Each number is 500 + 50 x the weight over its row's rms, rounded and kept within 0 to 999. Layers, rows and columns count from 0. Numbers have three digits each. The size before them is the row's rms in percent of the matrix's.

# up: layer 3 MLP up, 1024x256, rms 0.0888, rows 122-141, columns 0-63
# down: layer 3 MLP down (transposed), 1024x256, rms 0.0906, rows 122-141, columns 0-63
up122 100:529523562474558581591520504542514504524551449471552490525476318419532597531497539533509560483399502436474390514571436525511418484417450415486506509494432467396582529502501386557511470463579482
down122 107:508521513466552479547471433551454519530489491524523441450469482470585567491525509483499564490547542537522422508551617522576527437539391458548548461497509496440458531495555555540469537452482415
up123 101:547466438456508493506505458487467526437475521567494486577388441525406482536466476499506495497433503559492362440503434486515364518413512526491558516529462532521542564547490500595449467502544469
down123 106:480497512534439491465550532496399490498515449488509519535510514573412487510581428601447525431468548488526480567385508441493438485471472491424524536533493537609464595504485447565509491491530497
up124 096:559495504409473511460465465511520521643565392500516557573546461549540569467542492492469508530456527579563459400514514455490409491473551511569477399482464522556498555497481503578514464535520460
down124 095:459567522455517497435495593531497461411513521590478435574502496513419467545442479433505478483544471488496480561455511482440493464512472445364501515493425483444510412514484455534578564495580534
up125 097:540420556498438537432517371487520540541511588461553551467511508481538505533562453509516483483438565521591490452585415603518455471436462417491483492494449533559418487441533483614518527476609539
down125 093:478616445507507449502443520494609459487445428517449581557418433533580531477393527435515584552475527457471497355438551541520551452443476514556539494456474460450580504471468502500518514532523448
up126 104:478511443427465575504520505497525479502514519510515461472466432562547513528499534585502483483603489434505535605539481519513571618396559510571586523510394480559447558604577553516613435532588430
down126 104:491545481481547520521430511491485551534566488528488494458575508493429523488548562445504528449514539487498494492547487474491425485431516457512508435574470639586500533536469491423559417550513465
up127 100:586509480499538560450481472503497525505527485496474518436401418514563570622614429537456499502539500507566494478524531581503546516479497512538436486579482545555587540493589458530456493451524513
down127 104:479574457392465477501472483493489521541346576565525443478541382461457481491522549487496576570523469474517485509422432484567536412556523420437583453569570483481453527505439546525402530464529580
up128 096:564528488486443466532484501456527522565527538451508507485425528518462533481582553536503415526427502469426521521488506474412464507493583559456459469445537385474488474523526529574566408531501627
down128 085:545487587558509544489507512661416603476499408489485517540500576511444499523523471488474534568511459472529475490538533505550528459419400550524506452575530525529443286404505486513488569546475514
up129 091:546534533508572497468562511516530538443459448478597458435479513462456482554452460463527539513543474493421491469534486435498464544498489560534583502472509577488583454491502518632506507555493505
down129 086:458547521537459534567486469557558536522542562518449532557580511517558465413478494574488501467506549497525453564489546498579617443505466440469477506554471456540449336581541545377498461426521532
up130 096:553452455480495512388497447612486472454515520535540527556514526499502478458443517521446536556423548483482521527581537528457485544523540533421551504515500551450589524468477566437456471488573499
down130 100:450518504507504497521569581580612379446539483503503519625511400471507454568561452475486542489441461505535590417507502484481537460499520424478481425544401548506502552501393429443570572549527527
up131 097:641491623546504582509479478384487488427517455553513475368490574461505511460436417480507492511413557468521502444548561569472537563501565525507513459594526523558545519474539563523513577580523508
down131 096:406427504464474519494524450471500530562500492477433523557434517545482438511466451504419491453472467543536519422502542377494451511465529520539442570556529498556507478435517465505466530524480569
up132 101:616486457495548487510496521510447457531478464518524430594610525507500457579466475532499461419383480484562440519567368492395531585494508422474512456511516530535559530511593448505486417534540438
down132 100:457494428558488457443416513461471478516492507507490570595501492498466469496548513480476436468500536484469500566448524577530531491423498540510497579501587515528463614462409429483424493478536515
up133 099:529499446462455545435483506495480500431439452526597455455503433490489541499570526446506402480570454549517482457526474457503436468526559504546450597574425472480406527522533539452557480570483427
down133 094:540471528469478466514508535444501452559521470437405484519520491513483445555531512549559531485465530479430482606500395520482451459499488539523593420545517542578491440483455587472452461525564515
up134 095:540522541491524481448513417517479484531468536400433546505584455463460470489514451451538477477558592468533493580438459529436483548486503506528519451509514541506474532448513458517505474570629406
down134 090:576561487484460540416570452580541485621482499531519606392543469371529445452511519503526448522430544505500513470447455560432487443517520491451475426437529494512460419512492519601480536508473570
up135 105:598547512483507574452561462499481509463557509513475426492515444554443537578576431462538532352468551441580512489546579500430532531416461496517510499495497515559525525494568467433506498565447492
down135 102:420424539358457500477481464470465531483477453479588613579559516468527575486473500568552541548501510597575517510496490520461513513552457522484472512488480527457513426535443621528567450467522461
up136 097:535557436517455552460469406488469414513497506563584461598487509447459552621452459615579549516482491481547502527496506471461408507520520449493506456519503547492557502500497499396475457506520520
down136 088:557523504562583430528454564504494522397476431460459453454436548526457497528647497509514439537500500476506474521514500458465504523504501525487497538493536472489534265491434450379486538499508590
up137 095:531579532528558401497607527465550453546393496472547458493580469512508558485553427589562500482485557493391502560591436460369571586446477508495471492596497502488436587462461490536553493439576518
down137 095:612514666498550551479448513498473504545512430481483510426499490500493432504525502506380488491446449436522480526466445568555515398501550461491549584498470525488451422527496563528476602452523509
up138 097:574475445487335520445472513616506531522500514540500507483543490463498514512432468486442522545532584488459494500456522563393507442521612449527521599551414565514493621455500591485534531520549501
down138 094:398472490496551424533561528520510486558560488373523496478496564590492454479536529457479485533499455457488471567506534507563611516557533497450422545466516500447549487561500333538546408542485565
up139 101:497547499485458577441472487466503555482536483486529527481470449546502474670664511519482441534445479434476497516481552492520468446447490403402602524610535514523585550538463443507581470467510507
down139 109:517394471478556539465493459418508455485588488571464445524414527484537497526520479405433425538503534449571493415589549611507484574495551486428550534594475488467480592603390512416467557505558511
up140 101:551414477495491560482485426419513505435429532452543527496435539496596592518450483456514459433426609500515480523516540436521477464398605487514533522576455460502500525511483597528556550493510497
down140 109:537440538486508527519508517498457610495618476546508530470463516378559506489591573409534440502480594446504486591540423471491453545541506459535521587476537499437587461534395517457470489449578424
up141 105:479545426453537554502504512438588526513532514551502509554483567475568566509417418518481469522425439388496510537564461480536531513489420485471461471522484498493536540416494538594544461449471585
down141 100:517562595449529461438492498522538509442531496583481447386495527441530496547444495451515427511484605335575492524476555411487462431572515563549414492542564529485542434499448417501548516433451484